Each number is 500 + 40 x the weight over its row's rms, rounded and kept within 0 to 999. Layers, rows and columns count from 0. Numbers have three digits each. The size before them is the row's rms in percent of the matrix's.

# layer 5 MLP down (transposed), 768x192, rms 0.093, rows 401-437, columns 0-191
094:515463517495483436472534558531488496503507398449514488467517484588440526498492526473459511508491480617460508465447429538503543532572442485527436473428479493559557442415471510536474507498471498501502534456484531528596486565484515522533541537420486491443550593575538548420512543472507490471439505451477506458503523485503497525527458510429434506481532574576498555457482423460487568429504544486475440492564496501480503481510502513501493494484471486458499512400526531450546466486506464521539479550490512499503551457513542519523448429522535529501536491471489578443546523523504492528
091:505508436517477427486540436487549508509517456482458440466482428513525497541472491483454457498520579525471530471431493482435478493509446503570534474438528507514422484485502483495442506467440473475473550558514470509479466497441472539578539600504509556597515453510498504500484476587543512479472495478512500430554505537529468521460495521496500483520510501475494485530477486495467559579569450535513508538543454430425436478422415556469561514464585490591593486561473524499522548501496456436530576447486474506537461529539535576453522515506588517468493517492513514518497459508505502510
109:560441498482461530565530496494476502544524523478574503522503534583499501500487466490538475547466492511444468582478421484467474512513449501502487578595487464486504555591522539436508530524477496467527458462484506494492450438576524485523555520515485484517476485456436468528515435506483503529486500502371471484480444514421497504513482496474423476575480560533446518521498450475480537525425529549494561470508444533489567421475488444444546555540434519573517532526494525468503525533520465488556559554578533525444525487456533467484500553499513485413463508536469397454499485491524498461
105:509481413507448464458420461540530525467559557499414475497515576462483550496572531453572464462500520491561516439449544493472454511494554508510487534447519492506485495485527518573540490513453482466483519518455473465504446601511486518468394464572472448521455480520496481547521513523539542507526499564470542502463463464505532429558518528516428472477457466517503462470566450560557471515521521499542482456493464517519539497474511485473471495542460495563555513543485593500472513491499491464434541588457470513502529510470634492444531554607448449513556520447493508464503478492497482498
103:526457497532489553524438514546504519561543525439441447489513422486511578529500452469496495457556530527506479504454536529480521479527501516452546573454501431408474492480517573477526520474521431580441474487532472529547497428460554500531549456552571462507504564515520508478567508474468487475454432500356503503546562536546476496457547472537530500526555456395470504497511452520483513557515484587532522512494440560544501439531492465479498513460537509543523577490448466458550503450503451510495467461550474460541538519422457490491485480485506539516487565489484487545440542505492461526
099:487451522485503474481435484494522530557533510388532502500515550494545526506408483460482528458404522432457493477550504592543473544516558489505455515497491532507537452486527477447522502520553585453539504512493515478518498529458474509489487490503404468486499516542512504508485466511581440522459625545553501501523481474511466496538485491592476542524473465532505465477530497572449481493448489477493452421552514465518496483464512570489467538512526521533552419478528468506489463485500558505513435547480455470485367518462559560486485581550549480431542556581502485512457539517493531468
092:510418450446475490541470500541487507495477441481466448505514565452525515511572400515526477465462505462483523616485496521450510473505517530506520572515553491518508532544481438454548525535553526517438533418523565527552484462585496491461520449552434521451508436501552480569497529456493463494526484400537561486469480462459481541528521471491580454498457562384494439474421568498533495496475469566509588522533513530509505462517548485464519515502559497524531468518491477476503508487497477475518483502453501512489507558486520510535507501420556483520551482456512507520437565573407513482
109:497471501487566441443383529493549538494502461501538541452565470488445504550498510516463534524479500496506438525568421513527534509540479490495437505550515496533467455558506440487534534506530460527532614412566480485534497531497510501490470515568497494551469482430582543373411500476502481489551546458479517449504517473495461477529472541491478498500509498475513512499443512565530531595551483507539516508552525434513533493560565505507459509453512461461479406433483508524498531570459520535500524459491536485467486542464527470537446529443554481509510606512493453490419515529458491476
098:545514456553486561536493511525450497492494524535527545515498563513543434467560478507430486512509476522461482539476499495500484466521474451478491510480537504476471473469475509440462540520430564482460548579594472472357478477500479555487511488522447519465508490440587439423576522531474574554515498437480498498536549479586446428490538495520530494510494511486508484501502466483506508485552424545551546558516538525492497520553537574537447508450473524569485513537496499479480487484549532496501542417564492446485516481518462478487424474448518514463536362520458482480513423541516562480
103:449505479537474524548475500447549574518467519467513500541431476548520467467551522445527460476492423543595513525517483562513549488544552573482560484464553407478503483456495460530518541467522515526460501548508537540507486505517497460481428530475481477471503457519543512444509587457565451462444442518441555548497498401492440443522553435480484507510461509493440491593438466551452484498485498481502581463483515519523473555550445491473562428537509598507424528484520443531518453551505485504500543443512522475473544548484480528555525458449565501474441512476484534516557454487534488507
101:499458447499534541461533516462529403583407553516456428484484537503507539563473434492479456443552540485513509569457544522557429497491503418491579473479490450518493517540438490473518521532491477464473510564515451467504490473501483491526484575580500552508523554498443505464538546453518516525456482509430428491607487504496480512544520454445449579506439475487466503560480515467491469505504466494493524484496472516514439451532533541476512436561538570517468507524562488556495488477529499443495510531468538539554572444504577474474491544556469513493449425550548452545556452495540495466
098:504455462495509504537443514492570444480557551512507538463488520502540502500496548485431477429493425498508490462510570472499442446438511536534503551517448439452473516521476550553520458485546523483437458516574460458430492463485510485520520544524550548488537475470454559512451510463444523506548527539546493506549463468497470514499457527462543450485543475523520510511454507522499497465544552571489518580452442506508545558453426437493509460471481573486571454465532480407471424526539513554392459457480562511509529595478493492545554541529538547539470589495478543472501555549448486514
111:493539365517509466493463540535467452451531560482468439450526525469513425493514546578547523466495419527475499419565507499497464546568504521448473446470553468507528492514495611567512502530454534506469413525592473490462546513499506468474490492448472484489539431504562578542515446576524522506463542526386498514528568504505503485454520483546459567570472503499461436427486540493519498482470422511463538491540473562492514473527517478456496476467514469468542497533515510483500541499504483450465540523558521521448555482451459478552458549548438548527501443523480491479522515530507533505
100:526463560477518520484508470530408497455476422535527518506514476439516496485442510507482534455404476547495525524538562539529503540546467545527537510499445524540515495496495550524461449493479584493505478522533495472528488612493519533548464510522436510467525527471466422453493493483500498522449498456322561474534486506491518474486456538522536483508409445512423470450497540458485446575481548514386471440479493525495565462563522571528502477487524473501474466583446535515465495455538543472554550502447548558481492554515539536483474491456550527487496500496510490541472466532486513555
090:420586496601517469597442529517539465519485497485502481496521524529482466478515471555486481505516527467518463570510575434548476493461490521507496544504472461531500508496495526514518460515463424492470562426433503495517472475464503455514469497469572532533481444508544544505464466484575498474438482474491486496357502475482520474504511447475571533471473477524507431429461509559481498459436460459545539466467496561511501546571559511460612577463475476566519479538446435554490545514498530509435536453525584511554549472462490492486529532479502465517530494520440457519583509513532482508
109:483504469510469491442557459507487550545507503422462501513506526417474517505474508589447515509526456537590504418558490471548483511508448410485460570497563531514479508517486510498524538474430527438458457579451384506487521503519519471456452462456548507490530501551468545556512444498544511543487481491411452478539470489508520494493501542508461489484504485543495518471499404561523504520537526528518502453479439498504508411520441522534553459483509476516456490477533513508537454551451525517529517540470524628588548468521573503459494473523464529533513576505463472457525486564518401515
097:570471552452524505518430518523411538509481531513418479504515436517432485468490467488450505492459495491537513444493530527513539550448501578505548532416525490500511537509523481534474444460482458530440522500471449518521473495545467556483516561538477549572513463571525536484438516442481519516484476439543576469503494515495512510382480548526535483469523509484466507375471508510493447566500500514550532443472493570504521542430509536510528510451502493552519502505547571477566478508459465493502504439494562516498522478550473519555514457453523512578554452447511534412473390545514446553
104:517478511511502522625524481514533517448451533473528440464442415492494514521533477509509450531435537500486509473470467472507481470483557438539468503507423487486510493433543510554520543521497457491507513512459453440537572595557526474436559488461441414451522506505521506543525472474543447514540497555555449467483513457543495568496510524521457599498486450459391483512483538483420555524467487505512492445516561539513484542491514553493500523551509565513519506559498601525520500573420544475515507500538508491537483389492477505428486538505501492471510603449453524531497482521514511481
111:492459462488440556483518502596565504493470418492522472442516512424483553475553500565500572530482408577548482496557488532503480535537515477434455477472486514498469431568507447507489536454463495519457509506537460483520493511515469511522520444428562533570470489600522408600486485465496412486555530469567496511466512540475487539512502481477494433569482505486500504524465484512512480483519486508490429567528406456479503494448466542586520486485529472500398531515575493496556509494445515515482507501474525537423510494515572550520548469486493539480489435497473432570519535483509508502
099:472502447386553507520556531541506532517487556507548446509494497517577502501599569530540483550534514525475540491475432437471456463518499490530511442532542492467548490491501495513527460540500571463424488467481402528505480510448527502405548449502489505433566490490460471468487473553371505563497483484419512485514532567476499506448492504502464448492456524583510541537481481566524493475444500525548499493500512549485546469471476502465408458557451530503449554518568489482471471477493521554480558509495483497461496590549550531549485469503495499471565434482544477571469504538522497543
107:546540520531539505448520538532499478551561483555470473524505573533507494425460564497566544469520492397467560487532472489506500442511535577546535519480495436537443444555519500449594567522433509432554504457546555490499487511517522505512516417467424469475503506443554499490517510496470500519508563472486474436507539447479442457454474546519538520496476464472529526433520484443511464539487432591487541567505529482504560441464510491461511473526546486500498530475490475558539559534417438547524469536500524454470449511526433530558454475521496465496557394523484451466440517481472499529
089:451570496470466554517490471482491477463542491457530514524501470503551484494549494447515504415544482520501548487458507538492572541478470496552475399494480515413551564547547490496504544408546471457488587519552490557511499521491445485531595515529469464508416502467521458557461512538408541551459470461540552457480512522541497530530503521515414454489468415451484551442562459516547514537534557504471457534520458459513490515517459423447493514552474536533531581523549597529438520520453417544524465455582472500477482485490480505498496464520486460510483479475491508532560465472510521467
107:494550493499519545432515552479513473568533507495483516462531554502470448586589465558503556521506508471505491569525510465519478493431474521567492414512542453437524503534481500461548553529445546443469466431509485514542502470494493515449509453483589482524517557541482482477529447463430523540496484469376469484552554545498526549460530501491460485534503618464505465515463539594500481415483481509512503507424535577494495498501550550496521510458476505459441498436496528529480496537490539476484527497507453533414466529510520519528430434488460456451504385481504526554564508496505493503
107:427517480578429552506497546506481565529521561496497449541578449535487457505416502570569445507479414465560427469463504535501513505551442506473486520523554514526520473512557487414503449546546452530473554490426542593496498463505476471484567503513516485417456474500515488568503554532520503530498448489500508526482511509497589471509529459497499489523513442478519485492454514498481508467531490540565490513488494587573441471446507436432439457560466467576512563466505458493504544550544512512421525495534489466487451489497509462575514484496515481462468408513454558455510561527487496535
093:489567503502476462419516555531491450569453537470542580457542534468527572552437575549550490496490541500536546488509484507537488497520511528486524533508510499532564477499489508533534406493532538531493517491464473456446529546498536506523516463444386540475470484483530516501459566462551448577591489504447478470531479502507530479462465517526530479490460481521477469489476395459542452466527540448501528531418474473455518522523535453470460526482478458550537435465494527531438478528472461568518485431504463514473473514430484485540601584444510410461499510496484559509535412558490527496
087:470492568469497533540454420457517577546462474542525537511530476502481487450535545567477511529528460533508509460491493502508529507495397518514486509508499490512444483507444535502536458488500449427523426454533492485563487496536465482461489409511505529523559516536556493512516515509514545482533481498427501465526536486519503469478531520486519581550418492612504420592499482493472518391518483482482449425513451521509534478520549474505494430520502541507547427471457481563552497473465514455529529418473491483563542627416475453498446510514521513457507542557549510572508439492508544526
091:501407490525442490523469561491484564473530513556484552492520506437447483476506536482524455478595553499458509560537441507553496495466415533490484427498503464538472471564528515528502483529488509476461509481464442528502546499588510494501501535518467565436513459480549559438487544501526579512460561501490486540530533511482540474493487473505473508507435614456477541510444643495488500449489407590489475527483550494474472502512494450455513468439506496448513517479428449458471566487545489511428524529555413489496550546505518536468479496531516525476528451590516495497473510474498535573
102:519497537488494536513521473538431468524474532547477444460474443544508546469549497516522517501507530455453542503540529463408519447462592444571493417473509461478535474431511512520505573535480520502520497555574439443553496498529482481481456467491542548469556523558410473534450444518529541478509499469542513471500497432441471573430493465519514495428498543417556534524522507519517445561502453476463452447529572430554512548468578523494499477495530505469530494486518508513512453460432481497481601513487474504567476512523469525560535457515478523504461444495499571471442547514568549424
091:440460467487471513487527503556461397508500533526485535411462520477475543546525467465524490514485484499550464454498521496551496523550459522453542481574552559499518512488503566499528512589539471574529543578550520469479535500468520542437489501424528484502488428479479540519565531497425511457449400455400510512448446461535477447430522454439536461505457472524530542508571523507538566487432493498517547540541516511492500500519483417487491568459504560590491497486514472501440492499513514449511543485473434520511532435460489552499475492424563553526453554523556553487476464537522501502
103:569451511480487505449535442452501512481536496522501475471510425500481484504544541524471562520494550482491377500480511574575463495474503534490485514511529508493449557498499491510491550512457481467436516455486506567461556456521547514524468515509572456539477474543502524469526576516598491511502490461487539435497488543508538514496564484487453476558467437489475474434530486542430426483527559513415507489472473405477539461599440534558477474526507546519522421520519571552495524516545538512510506479538524444484498529521572506499535417543515391498533529386504433485497452508522500520
103:454463474487468459521475542459443532521521479519459524490548511511454453436491498447463475533537475521481523563491478502462390483535536528511485465574484514501585551522529467518483532501440532481531493518523506567439480444491531526512484474459532542485460512551449445513523470520539474496449461490478541530401527582533498545519570616543513569539543545540504487481498446462526508478428556530496544521548475413462550455417463557473511482517478506460515487518526554546477385518499471555510497477571526518476510523416521489505547398537586476502496434457540483487482492501519495444
103:534450476473475536477496530495466561493547487499522464496489523453554469523530483465501500502467473487579531538483518483547449554515511506523461544457532534519509439508518420498523455510589523509473503493513397537567466531479517509445494518463462445485387522514582462484473496514524411548541555560621509536546480557491508530434425495461482548468529496531493513547512469468508474503445502498484474591541419439548531599556528489538576485500517427403546525493494521529490445536497541453481552531511509494552490493482508427500438452519483511467403551477484476490542484473523503507
100:486527558531506551548440540565512435432462479544442532551467463516469478526469493481530570452552517550600532482522526518510434557502496467500444494484535645443433517421552531454563547474544488473503512431468446467504518558476571464524491488461474530537500524515508481510470533482521516514454466519391486497487451534461548510503472530491480454514432485525474489499468542504514570487571511531445510447517511440483533547436488537489453449509503521591493446511523485556519556502500575456492454525524527477501490441449489486458491495463490438553480527434550502481555432517487550461
137:480489489558491448462474473529483554513495496558541495478475451525483544514496497481554508574522523469463511583590445437547457467551540479525521521545515528525497519558511432497435497536504477513472486466568436541540491416473557441448524526501485506411451507526520497473509527420467480515557459492608504499501429457489534469503504511529569424533534490420519434478518574473525520506525510444560434538514530476531470509480506483405506449480551556588518506473592518524468518455518475529462520457397484508466523470529470472519516484490508490510473590546418492463545479510525508453
099:538427463527487477501477534522502494543558447586509490483546560435493522524563473539487497526457474420602472517454504536552442453499462470501535545466462502486490539522545487507482436506512505578487459549585551493464563483475482502539548517501560482538479520525459570491475425402545498591440508508570480514474509469432509533442531449559549456463502481487533482540527473540505471483538532586518465442500531504520478490536543524443501528532531440446525529478521470454386508503462469494506397519524540529561505436515515540472541530498528508479532456418452487538486461519493463464
094:510451508416461511567512567527518563480483518421494488481526520464476466472536542511555585519556513581501478400514460552507460519453466576457503564477496490491515500496543516516504460502504516485467486459535493419400481506476448528511483461445479474525568469427530501542497531475493520510543500521490515566484519455537591470507449459484484494462515524471494536508561620459498567439444481476555569405494482464512458485547456438564505470489576423493549496425527487462532556453545510527543490515484515490532404582523462466509520502474466513515501491526515511517529480494437534512
105:449534527545562507488475492508510523527436485480521534493444455523481482432486491470529505546537489518499483508505544524536502464485441458486448518489548427445473453511447479523654538526461473467485471545470460536539558380453503472461515466502504472428532543475481493538504462481486457508550498473474521501544506455462497488557469533510473476480503470560509547476531600490464494520467497524516518531497544516568514487480506476582416484506542515542559473519472524569490472473545549488475562456512461471485499480577573480503511437432551562449480331537514501474510464565538534533
# layer 5 MLP up, 768x192, rms 0.246, rows 402-437, columns 0-191
098:518449566520476444517511501473458465485505448469510470551424471441530542458600490492437515534521505460487460458550525515538472506464523590512512487437550474440473568442492466559516414487405525455439468545469436549450471460562481533553471540553511510499533486490491536460514539482510495506579505514547482467497516469551495530460505522523433464505484485536472527536432454515494465589568542435483522594520480458487485526431509474485567502509465539528516514492575481473513458421498478489529567497504504501471514533562527592483513494525532454405440489478540530463556505503475572532
096:516522485484484503545559552493410552516538506542440584500513511494532551457522478504469524474454458550524530439501514530522508551509471518422495527547518543553510502460493507490536454487421535536494500505513512505505472478508514410490555505549482531533531516534407470546560476487485471506486465490487467506464537481495477500475461475499463455528471505601535494541607428520506536569491566475459504444523449537511519541551465443529502492524456564499453448435534467523537425517508452547535447523523443518472545566462508394577485568441400544483476481534537424501545554541486503433
098:530518536444539494490502439428492465517508478532490555504499486490526482452457508454546460549477582429513471506481549470513473552510407435470421550467506582472503590554458464464478448500500594487563568461482425524537453438513490529552557516494509475570564543529517508457497503481474505485429496477493540424521542558467526482489568530535499470461508502449438510539483485463499480463562602479462474494553580536446465511476561522497472510454533518442511516492547450456573496511478453480494404505530504530465509572552537504487467490468508532487442515515530502462539492533521565442
100:409514525437465581522495455533482434539543517522448479515554485514470524498521449488519542511500462478499413482426568493467507494527509541527516573454546458526495543491492497438476455475386548514494504508533450473431503498479505535485457484490568514517567469531513493524533501468523513521454420425528546432558518508493479571473505478532467503542463480459497535467513513496539517521545451560502426524463483507549518571574518422561467517547590487396534498459530508488492542363457479536505536488535489526506523549517519532463448494468424536524516477540458471456451502453446496505
103:472490446466527438462490521430443491463530526440528519479487507504474397494524512531509515500535536532562480436494464480557525464468429468535467463531555468520506500528528487501487486466497481486597434578414532453484488496474485504513515493512473565449509481526543564504512504519564512535381527573492470478503468474518503551515539530496530508497490558512573506486510495394464511472493474586445471483473510532445493481469503480539490536535500502528526467442524449396513494583541505546574537519520503520595434448549526493605457489473431572480439500525484514471450498496589494500
096:445502561465516558545486559432507493508506497494511458492446488466528444448491482394514501475501536528442568415521581483542511457461559576525466497516471497535490520431472529488590475522502465520501550509478597431461538465503491499521395537560547500528540510473488572544503548580525511527514501516526480534524444451484527412561519533467516465509543493517440450510565434467508523481478476467475500508542462390479504482439518532425446498528490534462460593487461519477525474452451464543479516544550492490528492419510455488542485497487487541502502443566525505460482472493560450517
100:548515581501534477503483489573583495486425544580448550429483479459452593539523456479444446509547455460458513475474537505493538535464508448500490520499527441452499477452487524471484512557511576548475518497506493531521509544472493491490458555599525484552484541461496561471486554485475489474413504468507428518474468595544505520537487486437490441526571480544448551518489515516439503532447541475471485486498541488535489448528490471533514518435506538406483491452497503514539504495595467494515461500450541483518436553543454506554481466431489521420492516416480520493500435577564491455
094:511547480434506576545481540534470516424538407545490452511536431515459563524520424463455436522434541451578451429533460528554450492539527528556472431497521535502424542496476540478448530491387494529449475430538548524503483547571490540551463544476518488455495463498520515501485505582503482409455568515465472480457479594529447533479491505532562533495512548460553516491487462529501512469493518516500539494543463538491425496479503531528469506545550574559453493511513511530513483470484478467480523561522586522521491487504520553541508465536467478465548492437460487474561496555467537489
108:539530479523488444485482507489505500545490518517494508504389515484526442456482517502550484437508483523495475481457484552551544520470563473518427441455533487544448466524501458528552491513455522467474550570483523467520447514429436463466528550488565460530534482507565488551526502494505457455525533547468510559446416486529470546495483455446502505495499501512464578457431475535528503472505501502452493482489579540539517532498444507534512538515484516541505498413549573617595500548439423529561509425524603450483479514466487486454436481476533516444433513530511452481469423449517564502
097:463467490481498508479457512534546409485491518429472562496538506521524411503564551475433480508526479551497469463507486525468503540508559541486430493503467503413546406471504499625432499508506489500502394576464484496459434494497560452552491445490559438544466484485476491510491413530505528560592511490509556523525476575523508482496532491442463457532532451505434534480535468611513485486527457460505516559506531489527526446501479477472494500525431498478530502471508506522554543486536496536488560467576473494533474521522513529580559458452407553508501531484542520523509521489496485427
090:486513492515537437509528456577492504504490512551542398575486460521459568502551498492465545463489532466474441494514568530454551418516457475521492494508509497458496532542504446436490432541415541567587524503479513455544545511510556456485453515433487500533521517530442499540516421526551545504473475438420530437452496494548464534469485490574507547496426517467566415495470530471531507515522501460461511467530506435563439541561602511535488500482469480479460492578488498524504545474530488483492503508507494526432495466487493466472496520499476568539469385571527416483504500520504512455
096:557531425480477540527507510510500511489496503541598458543431516484519549448503485501478480506486419448464492545518564491538536462506537474456532421490519502550489571450518415547490578566471479548481426498482454478501515561548508498472442494536528495498468473412532535552462504460517500531458422470482455496496418510550462545462425519536439561521513507448505503503614491484533517505519556404558446476519524564464511459542529505524428493532491524501499514468535514529529499432441457436517478475507552507606491432536499559466533479508517512466542503496499536493556468457522566544
103:450473486510476487517491507590491525418472507456477493510484532577508464504475454557464494528447460520468468554545581498486454500521516440497480493503488430539501487494528509494578524499456539520610536520384502609457495514426494528472514512522576581504505550518544489499476487466543445532476474492574501536558468512454487495516493486491432526582489473533491504539521494470501456531470459525424447463485537533457508505497509526512472574488535541481508481447497483452569556473504498444559484512551492442584471510538498470541526509488460494554456582452463449444471594418478475433
105:490511460560460496466494485423466528576506521521515516477525534534476500532443553579517528513487589514474523525471521479565553531519527457486499524510519489486488465492487524505493461472435499459534541562511493483493508483534497460486494593454526517518539456501491510458436482499523539507534555495536487494486448478525485556420429530584524478525431536591545460451512443437460428505455565488495463451531401536519535548534501475501505542489481501473523459367455428487460456502464448451475459479521511490541575504463616490441540514500521488393457518478483511434470466452492465558
102:462458510530602538538524529464489470522535550493441526450471514499471549547458523467457445441519578512506496476567445468464467531447485490524520506481531390487467511538422527425580467567457444538555532523443513494484505492407490482532468469454516551566454513503521573417522482463459489446426538478584490528509489473547471516526429565472479462484455456520470545457516493464532469512541518492458493506496472512505457532540455520547450502518454490540450517587553467533528562446489500517519422471454521510488499495486485498516488498480442498580424507576573489483543539481470467540
100:571528470450499479507429570575471502537431570522496396473491436545516452478530473499463483481481512502575516511506463455444459541455489485507473548463518472517511438493554448519499530492440434453501519528542483496504483561591531523488486527486494496463515461543453514455481463595563549432585449403506463484520518468528509430440429487503500494534514510541557499502488432453560550511464492516475590426558477483493495463489518522511401456529483464586524502460465531530513465501530487557478534468521564496478583471515508505537550454481482505516494473488516505434517567529562502486
100:604487520493469456520472528482503473519555604456527516493459570498430515497496566481424523445504481511521584542540510495469550504570411562530504522528559495524477431547512529441448458470534546511542541492480583467594499536467465461438513582516521414554534583474518490507540452481471458490563446492452484550534496489506485519536457535549467494475485528465500549542500482546557498380506499527533476452471543485509484620530535492521539455495470554479525570512527527506527470463538448529520532459504495451498453488520460479507517485449514475508459502517489494490537499540494427550
107:499476549427541560478555467488560481453577465548494508562494437406469527451562511479466428491483438518485530519486537473589455479632463452492449540490493491483390476478499571490526500501523527540518521451462491503527508507538478471535513554445510507511505479466519519535496524447486481510479469459494432461522480508506501494511525522413541455469482484535552541522447524512552486453481584511482446528469493553459509520456479457628505479470468488478513437520514541477521560470421413438484495513586563536465456502512524515539514552460495468555450472515533506507589487493526534504
106:504542542480513467480486544460395565488490499542434457562538427518461450507451436488507512473435482498512541413502536504501463523549468539545482464550501488524497512456524568392554498545476467530482520535506501532493474553589544452508566570533532519436515583479529495517502451519474556518515507535549466503586534479485516521471509475483509538451482476441510494493473507440455581422496519558444469532500524470575499513518541505472438530494443448476480551511515546532555493476460538438536484547446502509470392511449468476471554553447495462501539427485527498430526520561549485504
102:519464531489486501491505523461480466501577495532495533552435520544454504487456528521485505498537459478457530474500457533580512510495523522568489471493435519459441475526514447468610522498473468465510543515467543505528556505516505469518566446581470488537460532426559562488443471494492496523456487476489464503523547518457456460498445570543548543465442469490516569514549505440507547555489509541509518524519515552517503418483517440496464495532457510437512461451532477467615525501502526516540552521518560517457525451620418581534505543563467521531497467461457389418432525509521476482
094:462467523577527467553496473542375509463502478526498527524502505518490494500529599510448443457560468516491500503455471515460454476505408542458511490471553527507445513532489475480499551501482480536546525471553469447492503554511473470411513589455491491564506524502440498548475416485523538470490459543455546479527506488509545493498509441501530458476453578492479478470574469459513465451502524564483526477473502499499542508577523519539526539549541476391506512537470447479553490492438585433439454474550461449485532467595533531433501522406490523535485475556463466474504493459584527493
104:505505487466511549410551498483546503546549533491507472495521483484544481570497570518580584490469506473458519512491521487545480481530501518558504462452552458506522473515465473506511476509449516450482453492422500528524545491473471431476545521490512498467536510571506561544473524458497442490520493512510506524517529526500451583440581520503546542428496610585520513501560416555523558470516554540432464523502467489468544587480615503461410520473530412525517473484467484478580528524474533502459433484477473435475506501525581409521458478497469500489454463517518445479487537456471503458
093:528497542464464480485477559447480471560537490441531478654464524557615426469439573503526512556495525480453465484529529483518525502485517549499465496514557553532488545428532451483508514515550493447480480456506543490404502469508434524579515544507534549489516487452485481480471441557444522453531496471537495528509531465508455565548493501467501480460519486427488538526488446484512475473509532490499468507485510512579453462550528513433504551570466469468433480554568461436535436479530459540447463523537499512543555410459548556503506492503536478508461545505592465518468477501554514527
092:512532561531525419487539532445517503449433488553473467540460403507479500490564555481513500512506518520519511523486457454486479489467538480449461484606483536512454531553565468577560531557456506494564495510421483472477507479568462507476414514468532469460443558518453494473459499477565504484524517509503545468461502495562427551499541420523503573467410464505456473470530538488490461501519531476512540502567458479492532515621552478535494528556472461385505463466539551458458488475510570465527500497563521550536530459502507449478543432520499521554490453538534456467485482483477468535
101:500467479503555528542525472429459618477518500483462518623506527456518450514562474573494528525464487517442516506518466434519531549496538471532487522542469461508414521538506435468462480559446526495427468524477505473513510542433487455458503403521534508501472514512510566470423501460509545468474528482456489550495479518497535514480539490505466462464481505563469558556523504500469488551501549420513476432470489531468467448523496473549481533538429470589440537532479510492553513510527551572526556396595529517528409531452472519497506523487524498429502535548519460466466558483521454491
097:450589455484529496428514436518464491455502476515544491507555511426490515488506502487543523524468467492486492541513497445443532489399536509605508522464541555455532572539512481486486529483476516561481468552475495563497450505490442515489522437485456515445525570442486523480530496559533487487486387511553501514421496474572542499477464512482490442526486461503553534565494392477501570591553539484599510464471531578435545510459520488571468498498509457517496487488500474463523504511507479504447528525538528528467528452470492533511540538547484492446483467459552534403590541450488518526
103:450514461448560505517493424507462442458474484469529558499492505539506520444539500440402479501448493435565581482503544512545481495434525546517557511523525483592483535486561555502553476494475439615424487539522453457428467533453456491497500460518441547440521547406455533585455564517521510472581473458506463540534521468563529481485533517524521495518483465446501525553464484504504511491476564545479546463542436485545533550456522530456429488533495471502526495504501490541495465470523449464457489492534542524540454495471464475543496448542466554517565480482484544455517545429500440456
100:484477488521508487465489521472444441435496513473461529487489483543564512564469468477501463556495486450574478475412469434482492511560498515410494525419488505539428500426484529499526479441474465490512517545482504507506581496494452603478524493459489521505544582489442501515500571488503482472545522543559474476470543476548517540458420552495495489447431521480499550496534489523450508573503488462475525489505548504473505515481519493522523551536525550543551564498497596483412549435516456480539516547592556488472513431531457568461413539504497505553470516497577491463489434411516463530
106:483478488492488446414582488463513549510461493519551478496537533478451536459498523522547505468446553494525417484447492618529588453467527500513532516491490475517536496545517469422498509521411509488469475496438477549517552492546512434461500468454503392560523504503517548538494540467490504535524492490538536545522490565542479535545473497477452539510502436462495514506403475547520456482529531512523571453481559413503525536507459499565434507478472541487480416460546600501507435573526512548522502438572562497495529489523543469496482450524490477506430407530486536473503472508438479522
105:504527538466485465494520538517463500502468450495424511477467551458509514553507510500435462527474478472462487517520474623507498509506475471520455481536511421525499525456531462557480494440485516454557414499548550504488464508524433529491557476548481479491496485485538496487563568526510492488509471558550494592403554556473497551559573515502512506481551469513527575461529478505519497510408545493484546410541500444528512512423501546555496441516489467459474561405425525486544478540525541542538406459499383529539511487460505490541492568529496542548488482491479526562450539514470553495
101:563569522511476480485467503551524465493524433480447502438521540464490439473545540451470499498466515452476477455507443538469525517524499534468490533468577527549545486505586522511506430475509445527481571381526367472480519553456554494536507527534493482498474505423526516525523520525505448504526546529549463496530573552530473463459485493477527511544495502516511545436523455514526455520483506548531528471505443546517509558578490532510561562554487497478591478545448509494483494523479503453436504545586555492525452477445547548509560494487396474491499523546524454405492462454561542522
097:514570484486519553451487421531521501465457534432536526547471512435540518468464503448509444499485588480530599525434451530499558557537494546498378492459449521491541509521495427475504480538466514466503555473478545487442558502519504489568503537465532483456498471451453519596440484445553488489507526527530550491490529499461489451500532489465485472434466538565544538527438432539485504561499578497500557470479492486484458510523538479461548479497517500498505457475456497504470652539463558494559555516498464516535489445539466548538487555508506546543434438541508505498566464489522490524
130:526551436516475592499568465402440458448501507550471477510466496553451523480518537421540470467497566495515462438578446487521442552560445480500563497529482495454542440533537458445443508511483558479472512508498455582530521449470492466509479486467480493474436505540444503426564470501491472561527491484463465528480487503472520473489539438561560435546494442427541567484543557550481453500520479478553507524560492511511522500510460455519439485495482494561498441537454489473513570492531507507509530486479476461469529502558483478535500591453541502487465618567457537437549480538498477495
099:519581477477454444576499514477462548475504508485360525501493483442521464456478492521558439509464462559557507497413538533456498488532513498533528460545499525395521527470485590456580573478465512557541543467506460540459516462466517521528501477478517522487530519455504503496538538558457560493477509580513465493467534534478441492553496541537511543534479435453487500565567463432528523472497458487477448458493529522449463496504546471552468489516470522519505438506547490408542518504470475574486500486571534508454451545413448504424465531424477474562466483547471531459501530479506529546
102:506459583539442506474511440482487519575542498548463497543455551504479473519540522488477515484414492440494447469523438570433577580430609491504480476511560525496574495424480521474504535517430558460534455478490515486483521511508489511416493538539518567459464529485508487478507539498600517474542498534520475467488487523512418479451458565475414546546504437483576497465504441463494551431481461501500512440522509445500523459457530513461466510461462495506499516505556462528530567489471480514446475496498517502495565582492527591505438531458524530539528575445535523472480562530510482486
100:526514446440477453546486478484516515566532494515429544513539574544521564527475490548468539511431460501527554549546465489461517538527569531535464501523522531544497479591464497477451474507492513547542475495521483469510519506492475542525501519541551474532430465467518541515448564465560571467550509549562480471569440478492448499491525456503526574482475525580485458505458476562514523467533552421494541460413511481466390477522426459510503485499578495514514485535554500429525523549451538509430438484515515494483556502465521541567530489527421497534501471488474445508476531461589514396